config.yaml
d_model: 128
rope_base: 91600.0
attn_scale: 0.125
parallel_block: true
init_std_o: 0.0453
init_std_up: 0.0453
Each number is 128 + 32 x the weight over its row's rms, rounded and kept within 0 to 255. Layers, rows and columns count from 0. Numbers have three digits each. The size before them is the row's rms in percent of the matrix's.

# o: layer 5 attention output (transposed), 128x128, rms 0.0835, rows 58-63,121-127, columns 0-127
# v: layer 5 attention value, 64x128, rms 0.0577, rows 58-63, columns 0-127
# up: layer 5 MLP up, 512x128, rms 0.0998, rows 0-42, columns 0-127
# down: layer 5 MLP down (transposed), 512x128, rms 0.0876, rows 0-42, columns 0-127
o121 095:136140174137131196158151158106108160151171095121100157118094151127140142127096167156104111102113153143155159143148122155106106205073150084116084121155150116134123127082143096123125132102174108047120169154151111172136132140134127139134106088108155075099076127086077123119179064132138149145132100150114124171038183082108144138167144177143167109164089151069146177170079129094126110205177
v58 096:136135107189105100114130112144156140140114153127155101142163112094196109131104126086155121136119137125169139153090138190153135092159090145140138114122142175079107149163133112105154109125111151131139125072068100109140145141138154106100146091126159092122087142183184162104073129136135088171127080140081190236085135116121069096140127097145102184158147175102124086061118178078214107153144
o58 109:094116195173082130120155123079099083136146165093123085115113127102130109180124167162112112114102106086132163087085157149137169153119180134045153083089103174118121133110143092172165163108184164113145119138150105147204134139079116095107082100168128091182114166057111126139157127136144184125109107145084146149150174083113172108151153130151102115103100110102097182159143091090150171199153
o122 091:160155187113172182132090144123157163095127127158159153153128094160127065072127101154122106100169123123154147194127145139104099092117108167146105139145168106131112094102118099069106133111087025128148144172055092141159184109159140174150177120125143190062126121124066084119131106087129149113142150132164076097167048148098145105151163143135095091169171142148117095099132142128156105110126
v59 102:074112073105152134110094125096083123129136151116066136079154126155158135111115124095127093186158152098139092101122102155108169147090126164102167116100116116112156163091106084122231132094109120103113075136188203200118143124121187214121147107196094132163139173115107147208132142119194141109112125140122108178114111136130138144137142180152099120134157143127108066144107142123187145119134
o59 092:103151137146115134116187136126137088113113151111188157110117108164104108052137092124141103108185116114166105144155159136101068063132154075100152130097122149082108195115168081109146118109183066129170112131140055061172104133164106136100103117159116133096133145180158115155083188179110106127173171167133127098156137099118156133135178136108109124139178177187160159123209156155140139114133
o123 098:177126137159101103143089116121122084125144069138113163182129101133155159151143178187120165123097085106083172167097142152112136115135138142155110141161146118131165102106133165143147129061129175077169174164124110123082160120155099170177105177100180132145085171080100096118173142115129154156125106058168164167114095107097150140098135135018181184148091136101158150116103171110112089130082
v60 102:096136147095134084143082163203137168125091140091171129048120146144112131153142117122189059137147126116163087153109128142120119135078133114162143113154065139119166137136114148128190113126153149153164129150138142077186090093145130139099092144056114096119206166167128133089160098118149154128081085174110121197131169168159116203107056116139115075152125141161135130127062117122136108125165
o60 109:135177170143109166085161109112157133084084090050098107132143070129113080102164176146103076125129086134134119088105124105177131145079111129120085138168091120163099128148104092198187155134175084121139137113102129061097128105091127140088122118148166129139185107222141125152101053170152156099100104131129081089121175130136121090175101105116155120153103093144124101159159088108161159162159
o124 093:059130123121118115120198161166095075196072162117114160147102130141134175181091093119051168191098133134107144137170117149138129096115118136108169107076183156089121147113128138084102145136097080083113100135141161154218140145148117099139122140174133164094112122045155131109141177153146066118099137161136186174080079134159084152106117142121095131101136126116107140076099156148146113104139
v61 103:106121155160142122104102118128167107132138167096114123090166074134138080199148154205130121105125093090136112152148148120121122121178183111140138119136108105106159114113096174078139131097173178129158089145179108125187161151148166129143183110068084131092076157149110134131133099187127163148077110089175107159073127180082077164099145132089123122192115070156100151168084177127092177161138
o61 118:096105154162095110143131094057124132123146095117145180177132068118148085125161195130167111136098157165066117162112132165097173143146136143097171132103103080070104118165140161186138094127126118100136120078064170120121137144172137155168105096114143128168126131141150136136128096083139110152096078144198148062080112129110133154149161120041099121163131094176155159145168151168164167199140
o125 088:112123118161145153121109128162162136149121105168136117125111165110134221112130114112078178152142096134126177110115144072174153104138125131162103145124130159189132083111170118140136119176082134178064120200160081124103069154110166111104126120111118078132178096062130152121183121162109126062132118176072159144112155157158122112100109116187162180049130132099072088144152112083106158087111
v62 101:189145090096086131126130130174124137150109095089123124112160113107174140174122121141153134092120125092151148128152131154099147112120088150105139136147130132152099122088117127105149054098133114179062105167098128157105149151114112076095187064123100087087168184075181111146075143138053135121143146113097113141100113163207159134115152144053086193148154106171130164130151177137188133173064
o62 105:167137151125122161121094114146150165115138107113124153120115159185115082117192098155117112084146166110123110124092110154102133113083170057101050095131164112101183087108112146088145103153136067119108096115119092171161117136178092159161122146156159156113076174089140156129160178100125182163089124199130103050137135079116106084185136203145129109162090115091109146114137160147095079157161
o126 094:089124141137189094129169140100090130114171126171172141178122132119095100134152155112126118144113112183124115110144153094184082162119097131153162142108130160163065114142194092222052154128103141160112152099128165124072124077125172175101147169133122097144128083176115099074088094108099089109160154112176115136124185126139127169126098087099101092104144133194165049125158135116093156137152
v63 109:188104146152163139170141156142125096150115107156166109154125153158157106132144227063091128108142171132062128092114136078093129161172098146146114164131169134108066105187186137181104107156132108117128135133141130125065114163161165128097150112115163121168160134126085119113167105147082123110128155096109150141086185155132060113110149126116051148129075101160067176158154076117136102186145
o63 113:123148107225149109163055143104187154090114180128118143093175155136102146150142088115126138156140153171112102097103112125138193121103104122106157142135142141106159117091130096162118113163069158157111075129087115195140108140122079119131119155186172106148108163107105109140153070133083152115143130203058153166127098098137127145079132150083173089195076138121085120130120133147082084122066
o127 086:108141100081157182104192160178132094144148128140103132185165033105103092096137138171113101110105132123129175169082176171152116124071127141100082106132044147121149144075114104071141110113158161083156137190177077141136138115143164078142106142089070119097115098100176187100104125126196127127126128081180138122134121157103141140122103128162153107080154125124122100124129129143130146117203
up0 099:070146174120183087154096124108088147145106145093112152054093093129086133108102114091091138123175108136121101112212091163125131176131156134144195137163091127101144150157101089164134120097101108132143160075136108090131149130159153170052123109134120187155155164123122134109079117121101121195171102125115117080112199140121140142021106145129139065088165149132159149155140141139188136126149
down0 099:092119084114112154120125113104179108198211186161070113162149126119155213115106113120124129074141142101151124064137162115164141117129124114098081126104093077128223078092159113155101126155135156137120105120124108135078126139069136118135124134058128129175135099118169159138098118149121092114122093175141145202151119127156165134125098179113135219136078134107114133083166143098114107171126
up1 086:108060132138145066081100124103118108129089118096172064110072118119147154094171136135123096106171129135191113115125189180124069079096129133099125107107167118106135183105147126120102031124177076081124108089185145165156129138119163110139088093190158125108204152136122125158135188124125169142081112140131121142172113194160103103115150105163130141067127137113131133170159138113074136133130
down1 083:152154104097118098141146128099099114110124142179172125153180072122174092116137137134135163118156121132080122130102132126200116158169124094114120148119130109121153128096178123148106082141140209149172128095152095067082096123148137154071143162058145168166196145141146097108145051159129154146080137100095154039139038182162133151118060123128180118102139094124146125118150103094138156112137
up2 097:109137120094182158070143130131137106179108103091122182108069182128123132136124127111117130115137166177109067163159096113154079118116131068178117227149075172113136134122087099160130154133155127140145125174144149103220125132174135099176143181094190115104170086175128100146149144083134174135081083087094085071104114122097157111116126123102176120159170129145089145125133133146141076120129
down2 098:166097134187093096126119099161175154115153095114121145138185134116240096095150099201144116139124125160154167140138152103096135125066154197088104120100108098138088142108127178173130160079137159108145146097176083134122090158145107104143168059102145138136118150157179121121077081112142130058153120141174108111104132085061172153089173089097140110119151099127147104120084117170099146121150
up3 090:193100206151195107093113136126141098140154167083125102149127100116136136128100117170083094147119053105073112109116161121132079163107171132174078186166133130114132159116122116206121121090112120118144121111097153163136121175072075120125150159100180161116152098168205106114097113145148131133146113133077125090139123116065116100149171153109163129138172057098128167125124049111175100142135
down3 087:143144065172097078181130111108114216184143081175149143131079125110091129121164093128122126085104157172152158134075093108143155116132133165061153104126143084089062105157171136126121187182093126112195176168094100130118092115126082095107115095150133174125118091072111182093103137162097107123158116156152163175152131177165124106119141079143137155155078154157117095142138114125102110177121
up4 102:136186127116180116137132078127139110181076111114190136158113142167091151133141091134119185115114153116182075167121129127181095148120098111149193133107129098153125103132087127105081134076173147175095187115180133141169170079109074094180157133098065126147063112117107098178122124115106134150096096110096056120150121120096180144098097115079099146135162114164101113155174113190152169146155
down4 096:133102162219196124121132106109083118086175126136158090140116138120127128125118175129143107179144184104126155128094115081049166122204096101119131084176113129108148115047144138145135105171085142045131092057192110179130147135120112115139094169128154163146080160129120158141107139153180082063143143155146145120079117096126112129120105181164149132143129089125087159097145143150092129121149
up5 101:092119126171093106089111113129173123152043105119177142172091091137110090176129135088080107079115131166132119119129116165135082097109126190122114068108155179157171151112077122138141155073167101124134188118154133142117095107123137169134148188075088147123117149128138171149117127101078071137085140131141105099136155141080088127158119173131157202128115148163161163169112067098114034127097
down5 106:165174173096189130094127130100037104079151153152197092107110133161107142128131140080165112161144146094050139190151093151109173116150104064088141134146127199116123157127131108089144110116140112141131129117121195131097119151139104171140122143128096192136172112139166068092187151063123072122113083162125081151114151132161107138126163069103144112122120139174094104103119113092143091146168
up6 099:153135079168141147148152064168082068153113104085136137122143134095150123133126120133172135159150146142113138121150146084146155097121157121130121198104093085123097126127135141127123180067116105097171157123157134160163086098127079157204137216177106185155137102153136103095139122124044172176115099132174152100080086101080107101112099147204175148111130104121084177097148121107163112086122
down6 098:136081121121164136089081106102156136142136090097110178159087138160136150114166107090145085126141137146115090162204110068166131124131167126082090169139128170157155094127155112153095130106082119140100126155145197093088140102107137091160165134167090146135122166106160149115151150109175062073122093109048128076129083137145126160065090169090148127117144057163145118124198162191151139164129
up7 099:116143126064152126123102049082135129120086126118179198122162077071130112086143165100148100156190130133146159106133079121132123144096091135147122123163156104130142120092150127167155163095154175078130118083129173120156101096126088104211175134163127142103132128105096172172123068136121150161155170108155112160146078105089143129159188132123113097101108152167164110157093098142195210103162
down7 102:099142194107098171094078123166096111120130142128166143166095133148053171102153074154139118089133178120201182096164093166116132096122181137081055142157120087165147131118133075098124125086192136098127129115144069126179183149134099122107085149100148108134152118103132104137095179107184149130157166086198132110113126083131163100129102164148143115104145116157163126136080151134130069127069
up8 108:110135172141102098160174112165154106133166104097140139184084125134103125171128143144100116088095111119127140180099142103121155126105104151093121104108141065185161057151114157113142123112180142100122161083195112083101135101179203117155149118110159152094076135158162124213072099121106151152109113142072151164089130150118084149151116169103106090039155156101105100134123179113156137187166
down8 108:153084123153120157137101100150203128133171183097149110137141104174151157096092192151144069123138188177155136143066096123091105144130092102068138168145118150097129128135133175075149067141116165105100115064146177112130100117127129196196139093137134172129138163104122139079098143088054120158142174064143174103179121138102138117140081097119170104128135098150135086115143166079116091125126
up9 097:148156115152116120137103104175091073183179104106136083142094122127190161098110148121129107186160115122150146114156134141096118064143127106076086101114169164122111117155195086140177169125137107138110083080092094190093145173108121123156175145105155072062095104137155152129148143160105176087108114143147123145132122108116143138151086121136139030121130195045137179142175152130164116155150
down9 102:099177092112145128174095140110108147037088142136121097174151142170070098196104130204171121127120155096143082126130103147145107142085178120121178142142101099131129102119116138087146111109142140099126167168111152111086104117176065143090128116106159114134121154178094186131123112172171146133100090079088047138121174150157107134167137166188098076143105087212126155158105127121142136100118
up10 092:172111115100119086117159097095136141099144112089143097095122061122131129127148146137099191117150106067129083133152176123092098157152162108086136117117081066148129151137161154140109079136171098204172061188104157133187137126058131146134174156153131117088106148142175160178129138178158115105149157157137162128098160100115101151097059142081168137112134158094136177184080085096102132086152
down10 095:126137095123112110137126140173083091149110111105144130195144145145154175118147113152136175135115123114088135096145056108145167105098063093097172041086120104202074132107103173138197148141172165121120175156106087141156191130121136125080109094118156132101118108168152118125123095154096162204093122123169138133063140171111162152120106082114085143138107093185137164149109132174160128085077
up11 103:138111185112124144108092133147140126146200136132183097140147089128124181123145149095143162133157088060132081109155121170114138165069115112061094104159122088101166132176157109158165123138127110103157107194184088081151096159151127096133190134111150143088131090187147161163118140126156080170127125151109216130070130149105093114084138118103145187122194144133113137107127187109096125076090
down11 109:040123210110083073082128111121141033127154087101138120111150140123158193126133099143167160165168106203175132126119079066115148094162110084141166147151082204092146119096117157155110124074136091081124096111085114099127125142145138134146140107166137113206131174108161108097127126062151126117156097132144126150138110167163133127120131146162147130125159120162169088099154124119104121183115
up12 094:136131133107162084152072095150126069154109100199150157137059107163161110106173149097109084079142113125103148108140154108121171164131113152139052080157123170121111165122113087181131123115104104143112144062141134123114097144124100147182126151132131127142077150187138178179146105117092097132143108161123178166144183096110127086209138111125133073086108168101130100179184070144157091172159
down12 091:173150146119148184127160119073121154167128106090101077132172126115119118113115190134108178115118128144177164115076128103118154193123172133109094121113078225102055129167117088116073125133141148157114174061102140098133168095136148118113109123166169154113166140051148109089137120145140076120153121155105185135119155124119120056126133126136143192105110142139133162114149148062114162128045
up13 099:079111172135153146098166074138114151105156063090094093123146086111129128180094150153100158146105123097103111169091114113142087130079165137115124110127122108145191187132188103120153114041115133093178072170136113123141059161140143104111147116149157178154107188157171141119119123091088111100136145097081099163164123092142143102114136101136165154090214076141139181131132143048128159110136
down13 089:172109171193107122177096142180140152120131149114080116094129151147091086158055077090096101186119128109146144204171102074144145165087143131190112094120125094119169086124167087154050117166102116106101109126115145137103174144122154109155131151108158164123158109144142149137128142087125083177137141089140141098116078101108116114110207206100116097155140178081105090122106123156081113157153
up14 087:069163207128161130128084104137132171091183118119091110096154077122124097119150115151136131108081167114162122156078131157140110205149105138085082148136107067205119073147112098174163178145128161136140146106127154113108185126130102129105169111115130133143184159129144138124101084084111123155136094119057182089111134117147183164134116160113161088107180109100097086133158139168056103164174
down14 098:194067093131076139150140090103141123192102140168141156155178161195117129092156165105093117123205118113114209095028151081061177117157111125119150099102156144088126119130130124108148141150125123127153125159117118113126102139127169115156138124158156101131110123107091147089148179184116087141143148106142078153177101086166089076064131083116114149115141155171087170114118140086096150153132
up15 106:109079154151084125132081125110124189097120101136139125164123149112125120155099139090160134077109092155136178138134198108065175105100044128136126063112154138191145147132061085109164181133142144098176110130138169148154160177114112189116112160093128072140140111117148095154082097114127120126055092165130194126157122180173110183139099111111131109173166189148149139118117177105095118118133
down15 106:131091095162154129132082144103071149145118118116081156183076131103137145118105089130143125165139122087164176104098155153190129074144167158149101159190146114087174132120137098171124118086125088136100107119179131151121143102130147149133136169083121169122117149163079166116147172183088120089069144149153205165131120172124115127131165111108031125085147139085114090115053106128170191127084
up16 100:141148090115078135125084149108118105163130138124156078157109170085144126162159123100069157112099110077109155096139162153138118148111158141124138082178174111079092087149121143131165194107059068103118159134161097093140139123100131197148134136131120120143130121110095170071111141092124077128103140189188157144146174063196145121131146143163064098128173142095135203140163105132053109096118
down16 103:115106193157091087140084092106138094099092067135099174154059142087133142110123146134136112065146121138130137191121111095157161107137103174121156115179102167182149120158153152123151132131083114086103077106108107151117145079142153070162119115095111139094088116092165135198160126187162172126092151162084160155164118060153140060114089154165139142183166119137172119132166135144133119059108
up17 102:106174135150121143152102110084125081044085146074192098187122157094131094150076210098102128137160141141109132179095164177067139103068089166091119115133095088127133083181098136115153150122138142148104146158142099073197154158168105122140146091069145162077114171163111122140133110159082136093174131166091162166150110087140139159129146144110131108137158144097073181127122134145123157112125
down17 099:127117108153110169158094119136112157101135116170117148160125141108102181137132102110117183141108114127153145088106158138171148104070160162140143079096161207153163061112175127154150181162161154155138126121152137115091093111122127107139080133067112111109203110106133166062119141105075135179129116148096141065063109130156119104109071146151136171073057087098116191186157073153136149135119
up18 107:153205059142120131152139119154075141129092171174166167072089098116160090129138107087062120122130142069126145155095151140142143128093130167121138104098144157143063141188106100148147105131115164127139114116117152185140124142110074156103161146181148149134108176128173147089105155148089120203105135082097043093100102085170088135087120165103164146085130137147087090180138144135127189138098
down18 105:120144121168116166056128132123152145135142143122098122116146171127110165140146114150104116155182076131165099078154133143199157136107129163097175191170203087112209160084102130146151116096121101110107172092074094152086141099131110109058157149116067106076117131103147144116173162150170090081140085109160118144107118165235146109142122100134133090132152138098117151078122124071145116110139
up19 104:122083106084150140186119138150102134125149216154070094148068135131102139169166082165178152132109130052119074116189124065185059110149146093147123158147111144193169151125096134124135130134126134086103139121190168127107146100122116085091128124103156101098169096106183104188148072104169122104164169173143142112114127147095103141115140097185116138087160128125090156121112104165116182128140
down19 100:155138182190089138134114093101127121135143078160154151140157156133187106108099112120081104143138161166134214147092184126138180139131102104074126086164142104129090113175130115155142147092132103129144105130123077154104061090085125127106147117120109141183124195079140075077132144100122138137143138131140159106184166146080146096091134139099149109140113166164184134175141088080111029178092
up20 098:105128149129125158102111126087078139145057196072180094083085124108084141081116183168108124099075155173128093107138132123149151168163106141114198137164097171139068157180089085133140128097102140080059090111143110151116130140137177157120096139169145073067184149141135067142083114122149151106126126116178111133091160127147148152167185095145118120119142131162093148164128090109160164154170
down20 097:147145136116105135143117096084166148137141126130133126138201128158131139132088149040126085125132156179176101118127155132144103093177106155100050140114127103089123162111102091145088094120172099160176074138093141094188074124165137115158101179162084103123132132157095146121165142131163201149094218144070122110119093159202108106121162159150090116171131168088115094114060139103132125118104
up21 090:089150118153191159138113133094130146105136062114171111141045139053096160137163129167120163179081122130085152127136183095122171151115130082060118146118144166164138070142163143140126114092143125124109090154102168180121125103146134129186142119156135139130203168163128143102196097165069137142115104092097074086085142196123139118076122140140128114133065101121128141193095134115153111095157
down21 092:125073105172107139162176125105134162184079147114170160084126135169131116150075143114133132090167116086127113159118127100052088130169160152092153126122212193100122121190096079106173133114078065128157126082128104130195179164147093105156183183114107132147116150164121126150175156141131104141067146120130125061099108110176124102082116091087076146127125102110128172159147118124137136129158
up22 102:191113145115083156126097170159165084101164078112099148165149135053115085105156092140106170109123114165127139098125113087110084163103129091160139138177137120076145186083112162176179089155135123120142167151068161139075117122060158133133116122134173121139130194110159115150140126169140120076098147103111177128173146099118088171166108081147051129147078075126103127136147123173125156178173
down22 102:144145146126136192161123120142093152054167056107141089136150132100160137119180162174098075187101096107169153192098112141126146100121133198119145146134120169161161144141099102153113077118137138111121070134151094129151110125155195137117157095150103088049145185147152123080148086099138061106179150095103103143156085119158084174140150165155105128072133112131107138075126116079155136095163
up23 098:140078116128151096108136083137107182091116126094155076153181078150171211114192129152113110131146108136120187155110150111088078163124096115057086132118096108142103135164164148130168176184073146071141143155103156139153139059104125115156157097105137125142113134111114159188149090121090069113110159146165149137171108068088181170101162119113119096155161089107104069137129161118104098152154
down23 102:116156125116145125124089137106075100189134176153156145177181136143143119124109077069135099140106133134116063116155144127143124113101108174122174133066178140114173091139139088189116090116059105167106135173164134117137175144150161117187129107131118135067077114178082162122148176120159134134175126169145138113118071100108082090095136162133154180137136128158163142054063065129099077137135
up24 096:135095107145054141127125133114096072236154122060141117109082176087149106116169137115096132095124084142103139115158181122122131129062108138144154112124137129075117114082159210110150090182108153118109141112135150142092166083157090136129126151164176113089121086086126175131152125116100180163137161165120172143113126138167144139098152182125189172115105118110096146135166135169078109154049
down24 096:146080133153094075150105150128127132134116093133168095173141082129133126160078174088156139086070112105084164128115056107086171122121146165165120143144157141122110164147160077169140137190114147154119122095148078087169174115101059179096156119155195097117194085057123180130133087126170155129145140148103123141122176098126071167129145114141166138168042108089143098148130150106136141135147
up25 104:128110072073085176148132152093096024125135117137137173133122098116112089182119168122145176141133109139104084176148139077138090166133097104126150177102108143154123136148087178115116164077126126155142109140133200122144115153158095141173179082083131139109106107116165133118123145122113111152165097168045121053124160183175126154135111125085212107120167144164128071142154124152088141144103
down25 109:170103133100070122141128125174143078098143123150151158148108116120156102048138131111160171089105136061117125151153131131069095140176105189161147159144074151118187129110120148104153144176157113112147126104116133113113137133182125132162163072141101074055105103099179105086142063200157129132155094148071098187120163129142112110117188118091104132082117142118149157185154187092101134089136
up26 117:107114186124100129104126123124089110146165118169115172080134151153130097093163067179121134120110114160109094197131116121155153140154136106183111089144078159095119109130043202151133111120099104111092163123126067100154143161115127173169204068153134110123115078170125151125140102137174124154096146142150141076126180110135034117107111118126138161089154102082093112071159105101183166091115
down26 110:139098142105174155104148090162110130115103152083102140179135095162152147131132168140107083135164132117179145158151133139154111074115165046148079135139144150119112146036134122119117123095112117142111129154125110074160120199078158106092070161146129142173103141151173095123178139152091099092149044133125130073098110150100144120118168126098130108139091139188108122096143211126187055154174
up27 110:135185083160116153129132133148103108098195137128112085044084129152178141117150110078066090153112189147136150147132128144138092157108136105158130155122183086120182091091147135146155110118149131080076075128108099142119183124105146083148135159101123135112130172209159104141062114126128120101117149145162089085076173121135150094149122145128092117186111060125143148159135197153191183110139
down27 120:164116114129143138146109154153121104200105140090178131144117114128108171167094151137191073149155106112171157135148078157163133123181170158127120181141068148131077120143138113139063155113079112173111183087104157140123104126093158146093170102136137148152073102069122141115194197178087105111149121122130146155086076120192074164158114095092106102150112157130084092128079113118115093118063
up28 102:122136127139185095125147055050155147071076146166146097131085138109124119118070121131122165050157083104107106118151165070092111167109121211174112087133114126165214140142135133128141172128167160112102111108143132146106165122158120157156092091142083105141103101126098153105109100146145186089138111087117104141144155143122103114088156112073169077163155126184150135134189141134191141111170
down28 100:128112173076093139090187151139168132063127169124158170131100084104141134136132133145082122093137149172193225117119126145082083091093166068188107118148155145157145189115094078130148133128121164174119092113116112174125078104176090122141168121147143114193092054156086097062114160093095121125113137135136132122088120114142150165101090181148118188127105120163122095100130127120121107163122
up29 098:165236159140109102143103123083129099125125155120155134111123055112064136122109176137201107148193153177084145183093086146139130130134108126134125163071163108152092135125133181114159199109119117140115083121143084131121105174125121149124112092085110131110137095144139131184153069152094121085112123144138073127175043177106105108121103124176131171081146102115117141079135192142135102141142
down29 093:108122184098036134139139070142159102098149185115125174132144114107138096106113163101118128115142089115140132118157128132103100066179157134100131080129170148163113169147131153142153177131136183137197083177117126132156161093099161113120128171150190077129242132116092118091083095118140106088107149135137052119125085117119099119071135155141097152099094151149149128130111120166165150181073
up30 102:193167109082124044112091132133113156155148093145087179112068155128054068151180127153123134116132102179175097101173168106181101089138083062110133102183131159196149120170123138133101121108090132113088069165124188136139084123138146129118145094160205125105115106169143109167069100088153136113122069145177132140134136115179125173149136117116093121140132136140138091140091154149120130125125
down30 105:146123136101120107073133125138163106159153137148088069194122170185134125147154129150163117142129143141170112168113182072083104079097106161138099150146199124087112115123161091089142123150100173118136102179139125148098083154139141093121116113178124078105085132103144093123127112132185095146099121144161109073104133153169164113171181170135087070154107091103172157110073156197106170038121
up31 100:124094102105095123099188151111127095138142099093129133087094071133177145133153089153103123081102140139115106155150151079197061069170165095111116108145115118171143116126088089128127152104118114157160169119127126126165129151155144101144188141137119099111149128117055094111176145019165118200129138133095152128171070155159075161199137140137082162099156129165120113132098127180130135192144
down31 108:101107099117156139080059097133139095133200103109165092113177117168064133127170102129110177082087148104112214140175158167149119099131116101191155106113134135124158141132120129078122091100165133091148117122186146167170122146171128073143141101145095106175121139108123115141182090163112160139131140109124101157141144090111062106141103084144078081127138224146148178127119151181155107088096
up32 085:144095097170123090164128101143194079158097098129095159124113112099140179168144207151109102127183197126114161126130114133089089105143136121108181077094061097120131070095185129140191184117142184149113164187108197103182109093123084111160127143138120172134169121141086130101106106124103128116141129159154159150152121156069158139097105145122166069116130092132117087146112155158174083101132
down32 087:093111155140109143132153102125154089119092099110124109142139166122139120114164110152156121137122158082139114112110149115093111100122104103142158127145151104090139165124161061100171085155160129097070135170144166099173110197114180164182136109167190088094184055130106133203081140046119135081119149133127141118110086114129079096111128101167087165158154113205130098210139129119185078130115
up33 101:129161182159117172094129101100143110115133136146090104144089124156173126097136115087077067167119123141071142176107115129094114126135131158080142103116197077148185102143150069146071099148159092102067120156128121091092184082114101100096118151124131147157104174172087142144197089167171070192099140139111152142126120123113134124072159170158137099109104100070088178157139156095143175131171
down33 101:087130096058167090162140139108055132120137177126089139162181129096086174158075173155147169084139181105146081135211161118139095113118117149091146155149125175159097105105119168149213144139110165097154121130142135165157122128138108128105056135189062103111126103153126112137105118067160142119060125077117068120136125133139131140133126119131110117177183151149149125158116088120111059130100
up34 098:111148131093131148203118127076178138194090136134137165110127112120120090202095149092101144107142140153196125124089169134122100099129100106125100134077081158131143176158048175101123152088170132142092141082176082132146175114087083126081109178112108136199108095100157151158126152139195089173094155155119126125159091099163082171138115106125085070148141148110104107102162119087153162128128
down34 101:135176121078191155136186145136114152101159124083118116142079131105132141116144125130132110151165152179134117105084110135137128151060054112186148165155131146120154205075164079099127089125126071138083142142176085094169142118120173172160152133121164104157119093123123104108117090156093106148106123115090127156068103124160109099091137098196100123151109239161088151103099120113145103168081
up35 096:104104095104147163127072141142121103122108150130197123107149126113089096120164138091066086180207110099095169139138112132108154119184176088137130131105171125166130100058093123129104130073204102152149146068084138091163093124129142128203112126097128180164120085131159113176164148092119089126158130159083137072158156108133137150153186106149123055148175122142091165108130172083102137123122
down35 094:163130105175112117098170068125168124070165103125070140144073134074157155114118187121155114101094104185169083121111155113080145113102137144119139132141144065113147169128202058163098116169115109099173147192183158180103160173116147157103125155164081081094154162145141167050126126136130148166149121168146103127078095107096135150121134128143108130105143115117108101091110100168093156067157
up36 117:156129139172150133166125104108126148179067130157126140168132090134139106053138128085041109109137161087115175124100084148102123137207090151116146138110139148174148115174127174145105119157068156065094119116097120107107101076109127108079061193176134103148132160133175176201159132155151115107106162166113109141125146127127129112143136073071180165096191087143117128161094127156109132121162
down36 108:162096113143169180186094130106114108113181136097081067144131184099139132112105094112136142106116095081148080098199171150115121173109160112144162158111072091092134178097153026124140163136148129116138131171168108199149109094139132115137157134148075116081116165121149130072132154151090149116154124108154114147154127131119159059159076118126124104145117126084109067128110182171182135189139
up37 101:147134165162112095189117120148170125133073073139072101078147086136096114168109199122087186160141162163110144162157126058122150076131128143171166097116140169148164116190137115173091109122113106135080110079166135139141129086143142068127139093117149133155154133071094095123122158145206156071101127065125148159095137109170107077103119150113073109121175159077094163115151117099120163129135
down37 095:168145130109098074209093136101128162131161160102122134140144163106147152165104091134230106173098076151149100174116139174137143099114203060135181135153137121109165135077114075137133112106168100168088120130128086072107146195138116090163081112085142090120119094122142145114125076138141162117143127128150126120103046180128132133108108136117089089161155110161119113131138125156061123155193
up38 091:115143136121130135138136096105087143111120133172150092098122163163118134165161100084159149130147092123113136182130137081205137143078108135106105064177069125116150170095168110140175105117107102083109133099094131061146154128091129141057160112152181203112180163150103133150151164133095141089075146234149107091124111134096152137144163145162119133099105132138048115174108093104118180121089
down38 087:108089128149137083132107134174116107101152121110130124100116155104158118123129199109167090117124128197141165121086155116154089044142061133104109179117110069123142130082103130091109100180130126131133117082122182170156202177162169125098146130077109122129085126110125148109125137115154151175149132097032143121118110127124121176180165165102206169137118160082118079162088105181103141096155
up39 089:096160155136195140116124163079140123123103178115115138134161120139136180127067093083171128148173156095124065142134158051111108086096168157094090116152097088126219130111144076150100065100111074114080094132168162159112129116121090107158178156118111132075132096147142104116131123101155175139095122165131120149152121146216159105100106204107086103132093091097121133123147128139145075139170
down39 091:122127098095084155118134129160098110108074108128095164064104150154133073122095175141158140109087142102054124095052103180086144210134061126177144126088133147159094137135118100132119175150134194145138131133123111079150138114089170132113120144170121113161149123119120136121133127098077218080165125108123182128164127132104088135141154053169149161193183186136137141142107104137111168123135
up40 095:167111134131100091099106122075130154162108142097145166150152137061142139131164079185164065124066155135169210106097110092141124157114111127115111132128099151142147125098096129102116205125131072095126140149117124181093187142141100163075125143143133116166099163142158163146160130061117077059169151113120078122125110159145058143133115090183123139072150101166131079108200128151144095152101
down40 091:106147150119142152116167117096113181135159049143121089159082164128089139137104158045158097182128125127142128113155137138090131126090160126124120158136137213160139097123111168082133115144109141154165161106170123015126147119128102121128145145118136140128126112140138186078101089119194076197183115104108169131105120136149106077078116137137216117133116167124116141064150112082139168144085
up41 109:168171127147072143117129081118096153115124153106134183074145167101186128131116101087056087129094217144152119149116113147137142188120170135081095189138115110114190101135126138215127143095112107150128189152104097136157139113131138175126163081086072116174156101119113170068185131110126094131142108140111119041115116176140133133109123139179151114077136153136123127138175144129106159132074
down41 101:146138104152136101115163092052124078125127180169070148140150124082109125102075197122171126087094134094097125140166157104169131043134186140135111123140086152137145178144113096148166113117124131185151145131165152087077093179095091108112135141189097066096146080105136118120127139123145090121149126235125144079174150142115140123138110121206113135079141128146121099123149111142157146097180
up42 086:111165127093093155148008127104174111083131146106128091145087127063150110146169099134075151134177125148098125111144168132054126111078106137154138125081093130104160068134175091115101142130123109133161118116185166164126121125107147134178179201055206088105128100142104118100114132133115171146131128096126109129073156138146170147109163130148175169106143122119156140173141188106119123079149
down42 090:110164093166102074131104136144157185092127112120147176111062080120183117128112129136122141114065146145104148163162141070123160116112062074093123108143144090167156149049125209197166121144079126130132158139100122116163188123117126088113159107134166091122130097156184081177129089109065104157130126132118176138187134107133101119117182130156155132164146186111130147131097095089121108151073